{
  "head_dim": 64,
  "activation": "gelu",
  "norm": "layernorm",
  "bias": "none",
  "parallel_block": true,
  "optimizer": "soap_variant",
  "beta1": 0.95,
  "beta2": 0.95,
  "lr_head": 0.00732,
  "decay_shape": "linear",
  "final_lr_fraction": 0.0,
  "train_tokens": 568500000
}
Each number is 200 + 20 x the weight over its row's rms, rounded and kept within 0 to 999. Layers, rows and columns count from 0. The size before them is the row's rms in percent of the matrix's.

# layer 2 attention query, 512x512, rms 0.0634, rows 24-25,87-89,151-153,215-217,279-281,343-345,407-409,471-473, columns 384-511
101,188,173,234,214,194,210,180,155,189,184,201,183,209,174,225,214,172,203,186,219,236,175,227,212,199,226,177,232,171,180,197,227,220,225,182,194,214,187,166,165,200,201,211,209,195,196,244,229,201,203,188,227,210,246,213,216,198,236,176,195,193,195,204,234,189,210,224,184,200,226,182,171,192,203,225,184,191,187,207,210,200,197,202,201,226,194,201,173,180,219,230,178,196,243,204,201,211,209,199,177,216,207,173,166,210,163,204,228,221,226,194,211,193,178,173,187,200,235,204,211,211,178,213,165,191,216,202,177
099,198,207,192,171,201,249,216,186,200,212,209,192,187,226,204,183,201,206,206,223,203,227,210,200,225,227,217,206,200,208,223,216,194,171,198,187,209,211,210,214,201,199,212,228,167,213,201,174,198,189,175,175,180,187,165,205,190,186,235,203,208,227,188,191,173,242,201,194,181,227,190,156,209,242,224,230,205,173,197,180,172,190,205,190,193,174,220,212,205,187,206,194,178,214,180,235,201,196,204,183,189,185,213,218,212,181,190,198,222,215,197,238,199,197,176,218,186,188,189,235,182,222,228,174,226,193,208,191
095,193,188,193,164,199,177,158,186,163,159,229,220,206,211,208,212,186,200,210,223,218,219,237,181,198,186,218,172,209,187,189,203,180,170,225,214,221,210,180,208,195,184,161,197,198,175,212,206,236,191,228,189,190,211,194,222,191,191,194,218,226,201,193,189,192,205,199,239,203,228,205,184,211,208,193,185,159,204,219,192,200,201,180,216,220,218,217,234,223,166,229,172,180,177,157,192,176,207,167,167,185,152,190,176,149,229,215,190,178,209,188,187,185,210,262,216,205,227,196,189,196,163,190,216,220,234,191,195
094,182,186,210,198,158,185,169,214,189,211,216,173,194,201,253,220,186,199,191,186,210,193,220,227,222,174,177,198,248,190,223,190,238,234,201,194,185,190,196,219,213,195,203,207,177,196,196,221,204,187,167,217,194,190,200,208,199,201,192,227,176,183,190,201,168,189,197,167,185,198,155,212,195,208,182,174,218,195,222,193,183,177,182,181,192,213,221,138,205,180,173,221,180,167,199,166,178,221,222,221,187,183,191,193,166,193,191,197,205,173,218,202,198,196,229,198,203,223,216,180,160,196,208,193,218,218,199,212
096,166,207,203,184,218,207,207,191,234,189,223,191,202,231,239,224,187,161,208,210,213,169,205,196,224,191,203,199,202,165,202,183,183,177,167,189,225,175,230,182,197,179,206,181,206,202,215,205,137,212,206,167,206,193,214,185,179,180,214,195,193,179,199,238,203,210,196,171,200,205,237,230,235,228,225,224,249,225,191,188,180,180,178,209,202,199,164,204,188,165,154,187,189,165,203,177,197,226,185,188,220,178,210,196,221,201,179,217,204,176,206,190,216,204,189,215,204,175,191,183,168,206,196,210,190,189,221,209
117,195,231,212,215,202,218,174,178,189,214,177,201,214,210,209,183,216,194,204,209,182,208,205,199,213,212,248,213,207,216,201,196,224,180,218,193,198,206,207,196,195,221,180,182,189,209,208,177,222,179,174,215,205,188,206,182,205,209,198,225,201,213,216,178,186,184,219,221,227,172,210,175,182,207,182,177,205,212,197,194,220,203,169,226,185,206,218,205,183,207,236,206,193,199,192,209,199,183,220,187,208,198,201,161,216,226,179,203,177,178,206,163,179,194,229,219,219,187,202,186,189,185,198,190,226,223,155,183
118,190,203,195,202,209,181,184,237,204,188,197,216,163,187,190,198,234,187,165,188,181,166,229,211,165,189,237,208,206,208,196,225,232,226,164,230,188,223,183,193,195,196,193,228,201,212,228,167,210,187,208,206,218,188,171,206,236,191,253,211,190,197,209,189,190,207,188,193,178,183,217,200,187,199,194,209,189,180,177,207,225,199,208,206,143,227,186,187,188,214,213,195,217,212,199,208,241,186,167,212,210,206,174,200,172,166,198,247,213,187,186,210,209,210,195,183,164,217,197,207,170,245,180,210,232,189,200,210
108,189,208,199,207,202,186,209,193,210,207,186,223,189,217,197,175,185,196,221,209,208,180,216,201,225,211,191,183,196,190,195,183,181,204,208,186,194,249,191,217,198,191,220,216,190,222,212,221,208,196,190,226,203,198,175,174,194,150,201,209,219,218,184,215,186,214,200,174,202,216,193,209,196,212,201,178,198,196,146,197,160,202,205,189,187,187,191,211,194,184,202,227,223,185,189,170,180,227,181,191,209,164,202,202,211,192,198,182,193,201,197,234,203,187,186,191,158,201,192,229,193,167,192,151,168,204,207,154
109,187,201,194,219,174,180,203,184,209,191,198,193,222,210,180,193,198,203,214,237,206,218,231,171,203,185,185,226,226,231,198,221,178,203,180,210,211,188,180,189,191,209,195,183,194,219,214,180,213,201,191,192,217,212,166,207,215,170,224,214,211,213,189,186,197,201,233,194,162,196,221,193,186,175,204,192,211,196,187,185,164,210,156,214,193,200,162,208,183,193,179,141,179,200,226,211,207,218,199,236,216,187,191,187,223,224,160,185,210,198,204,183,191,183,217,208,197,219,211,162,195,174,203,183,205,229,238,245
120,193,175,215,204,188,210,210,192,189,208,190,167,231,220,222,208,171,196,200,201,208,172,201,202,201,188,193,206,207,205,200,224,198,202,206,228,180,208,191,190,197,160,210,218,215,194,238,195,201,197,213,194,174,177,215,179,216,203,231,191,203,224,239,173,230,215,198,177,212,224,222,196,190,218,199,210,228,196,188,205,248,207,161,168,164,251,193,154,192,230,201,198,197,193,212,202,185,201,222,242,178,253,166,195,170,189,245,160,192,174,230,261,193,213,181,202,201,200,214,162,169,166,179,176,202,209,248,199
109,190,196,184,212,201,171,211,203,195,203,217,184,228,212,219,183,205,236,209,201,190,209,184,224,208,205,209,207,190,250,196,216,218,204,185,182,196,196,198,151,256,216,197,202,206,204,201,176,177,209,197,207,196,234,212,187,192,219,198,166,173,172,221,218,221,223,203,161,179,204,195,216,213,215,168,169,215,174,197,202,145,200,208,165,198,175,205,204,235,199,181,206,189,178,221,182,160,182,222,156,179,200,194,193,185,185,194,189,216,190,183,191,211,169,179,215,189,174,226,193,219,194,172,168,180,188,211,199
112,202,179,213,202,197,173,228,200,181,229,174,223,187,229,153,208,183,219,217,244,225,190,191,209,212,212,212,177,148,178,238,225,158,178,216,209,216,204,185,205,215,225,205,214,195,185,211,203,230,217,213,202,226,203,206,201,213,190,177,207,232,182,203,180,192,212,213,199,212,190,192,153,192,204,236,200,182,163,217,178,213,184,204,167,193,215,211,223,169,215,230,186,212,159,219,176,184,219,202,182,152,207,187,198,178,193,179,201,203,207,225,226,203,219,198,223,210,181,206,186,196,158,223,179,165,187,188,177
118,205,199,196,245,139,175,192,215,215,162,187,180,167,202,216,203,209,208,187,216,186,197,186,223,194,200,211,191,225,195,215,181,180,190,218,180,193,236,167,193,209,179,183,201,202,180,175,215,181,153,192,187,219,208,203,232,225,211,187,206,198,170,186,193,215,198,173,189,217,175,232,206,212,210,225,182,220,235,206,221,212,222,209,150,229,195,206,204,205,190,148,198,231,215,185,206,202,172,208,208,172,218,195,192,193,144,241,226,176,204,214,217,194,184,150,192,180,172,171,229,206,218,192,204,229,207,213,187
106,220,215,198,193,188,195,177,213,224,248,179,205,172,211,211,202,205,206,220,215,199,194,196,202,207,198,214,194,170,207,197,200,162,244,208,171,184,218,168,208,202,204,200,169,233,188,220,200,198,167,187,228,225,219,206,172,173,213,170,208,171,200,178,184,196,229,204,172,196,194,192,195,193,188,220,222,239,210,176,244,202,200,207,218,198,191,184,157,196,199,179,216,175,189,195,186,194,216,206,205,222,231,219,166,222,213,175,199,191,189,206,172,178,253,198,229,189,209,187,207,214,157,243,180,199,170,222,186
099,216,184,200,205,215,201,214,203,213,203,190,228,179,207,208,219,255,150,191,216,214,216,197,189,238,233,207,185,190,176,197,208,212,217,232,201,182,239,224,212,224,246,191,207,181,194,187,242,222,186,201,201,211,212,237,213,225,206,189,236,191,191,229,186,203,211,206,217,186,182,180,179,163,142,161,180,202,220,219,181,185,211,161,175,200,186,196,193,184,220,221,216,183,186,177,190,180,175,187,181,212,171,174,220,208,199,191,194,203,156,211,247,192,191,181,185,184,214,250,203,172,224,211,211,213,236,192,203
097,146,181,205,211,183,197,212,200,201,206,180,225,196,207,205,224,184,233,200,200,207,165,234,199,186,172,183,216,217,171,216,153,176,224,217,210,219,225,214,201,217,233,192,182,199,181,174,168,215,215,208,216,154,204,213,175,180,191,194,218,178,169,230,196,223,201,206,192,202,194,209,215,206,222,171,184,189,182,189,213,187,178,209,181,190,203,211,177,197,199,197,212,171,219,200,198,220,216,210,202,197,159,213,202,198,152,173,177,225,173,209,150,170,229,209,197,220,181,180,157,185,201,208,246,191,188,223,191
098,245,183,176,209,202,215,194,232,195,204,199,180,179,206,179,192,162,240,213,223,189,223,188,213,202,179,181,197,194,226,207,237,219,228,193,197,155,196,192,210,214,179,224,189,209,245,204,179,183,195,203,197,229,241,237,220,189,203,180,185,155,168,191,222,189,199,208,192,192,217,203,208,218,211,217,164,178,189,191,195,195,187,166,216,200,218,195,215,184,201,209,207,170,168,225,227,222,210,205,190,177,184,194,192,213,220,162,204,194,212,183,206,187,207,208,179,195,205,192,203,188,152,192,207,213,197,229,185
094,182,179,188,191,211,233,214,198,172,251,187,207,205,202,234,184,188,166,168,222,204,199,170,220,210,170,162,210,190,182,178,200,215,188,156,160,198,157,191,161,238,189,169,209,205,197,187,178,220,196,194,205,221,185,235,208,179,225,212,203,171,229,190,194,198,203,179,178,204,195,199,227,205,210,193,190,150,244,230,178,191,191,169,204,170,215,230,197,183,201,253,212,183,215,188,214,191,231,181,200,199,213,177,200,157,213,217,170,234,199,227,201,194,209,225,188,244,185,187,187,206,212,169,199,200,190,214,196
090,184,158,206,233,192,184,176,192,211,184,192,193,233,185,209,192,208,196,198,197,197,159,230,186,182,198,210,193,188,205,228,234,194,208,197,202,210,175,185,221,209,206,173,219,168,166,233,171,232,204,187,214,213,196,174,187,190,163,214,210,190,190,207,206,184,195,216,232,182,181,190,207,253,244,208,196,173,215,175,165,212,182,205,172,183,185,155,176,202,168,208,242,177,182,203,204,210,210,221,191,221,207,191,170,166,170,199,193,220,216,187,165,251,221,223,164,198,212,203,207,211,184,203,187,174,184,222,198
097,212,234,247,217,234,198,159,215,207,194,180,180,208,233,247,213,197,198,201,179,199,174,191,206,202,216,159,220,237,216,204,168,239,177,203,198,171,189,187,154,211,193,203,230,201,204,214,188,186,209,201,185,209,145,179,193,186,158,171,184,191,193,246,217,172,180,204,166,176,199,191,195,224,213,204,233,188,205,228,209,182,220,223,185,225,201,206,190,197,203,200,173,192,176,193,196,194,199,175,165,213,202,190,222,222,221,228,198,212,198,200,187,202,210,198,162,186,201,180,181,201,219,178,192,207,217,217,198
097,203,210,189,188,240,167,196,214,203,186,194,207,232,174,233,226,185,172,209,229,202,204,189,208,198,215,193,195,195,246,170,209,185,224,213,180,186,194,242,197,207,237,180,215,188,150,195,197,180,189,201,224,175,177,206,232,224,221,164,217,184,159,191,198,219,209,168,230,228,192,219,196,226,166,195,160,215,176,225,180,182,195,202,225,184,234,197,222,196,196,194,188,203,193,229,188,213,187,190,208,208,192,198,184,205,214,207,198,160,193,178,222,186,198,171,185,229,207,178,176,190,204,179,191,230,176,227,218
102,197,240,211,183,212,188,184,200,195,200,203,243,193,228,200,193,216,227,197,180,196,174,224,210,175,230,201,206,227,182,169,183,171,202,214,188,233,193,191,148,186,206,178,211,186,217,230,201,191,217,185,212,170,217,219,179,195,172,223,220,205,180,217,204,216,199,156,242,190,196,204,193,203,191,189,192,230,185,216,206,157,200,228,188,227,179,215,232,176,166,212,223,210,210,216,214,208,178,194,206,184,209,232,170,164,185,193,192,186,245,218,201,169,236,189,191,226,209,161,205,227,218,245,206,191,197,161,216
093,213,217,201,206,196,168,213,198,240,207,191,198,207,223,183,160,221,200,162,183,228,218,203,225,191,198,186,203,188,205,258,211,206,218,179,181,203,215,220,172,208,213,247,208,211,201,212,210,190,185,218,206,185,214,211,216,202,185,216,173,198,191,192,208,213,177,165,211,200,204,217,202,221,215,203,226,167,211,236,207,210,180,189,231,154,183,171,176,181,188,220,190,217,204,229,204,230,173,219,191,195,209,164,218,202,194,217,207,209,200,208,197,223,231,171,181,226,189,150,189,219,201,194,239,201,191,176,195
# layer 2 attention key, 64x512, rms 0.0592, rows 23-25, columns 384-511
105,196,211,191,208,175,211,210,197,236,209,228,214,229,198,179,198,205,218,210,206,200,196,188,236,186,148,191,187,202,204,225,172,207,209,203,176,178,194,218,215,201,188,200,236,221,206,181,191,193,199,170,203,208,233,215,216,193,209,170,208,213,200,223,257,214,174,189,177,210,219,191,184,175,231,200,202,198,169,196,220,219,175,216,210,189,216,193,188,213,197,198,202,206,212,213,247,179,187,216,218,190,230,219,200,231,194,187,205,225,200,212,184,205,202,196,203,192,228,207,219,194,213,207,192,179,174,197,213
108,225,173,180,194,203,195,207,186,196,193,204,192,180,204,213,235,204,185,156,174,169,230,198,183,224,195,212,199,226,223,219,204,192,166,210,146,190,191,202,161,203,216,240,205,210,181,198,203,165,216,207,189,198,219,199,185,193,245,232,199,186,209,199,184,238,219,201,191,207,212,179,201,190,221,211,243,215,203,200,213,182,198,189,206,198,180,161,201,184,185,168,129,236,243,200,238,228,194,208,166,225,226,215,194,200,229,182,190,174,221,173,168,210,183,191,168,214,186,206,175,207,188,199,175,127,211,184,188
102,195,238,207,186,160,219,169,225,206,213,183,170,229,167,161,190,181,187,213,197,190,226,210,182,186,170,194,182,175,202,174,196,204,206,201,250,202,194,179,227,202,198,185,188,223,206,205,200,243,206,190,224,202,195,201,165,192,210,202,200,204,228,210,219,188,166,178,190,215,233,200,241,172,185,162,215,204,207,233,187,193,198,218,213,215,195,199,204,220,195,234,231,223,191,212,217,192,207,197,233,244,204,230,218,156,217,205,177,173,221,216,209,193,212,190,229,165,199,181,196,191,206,193,187,220,203,200,194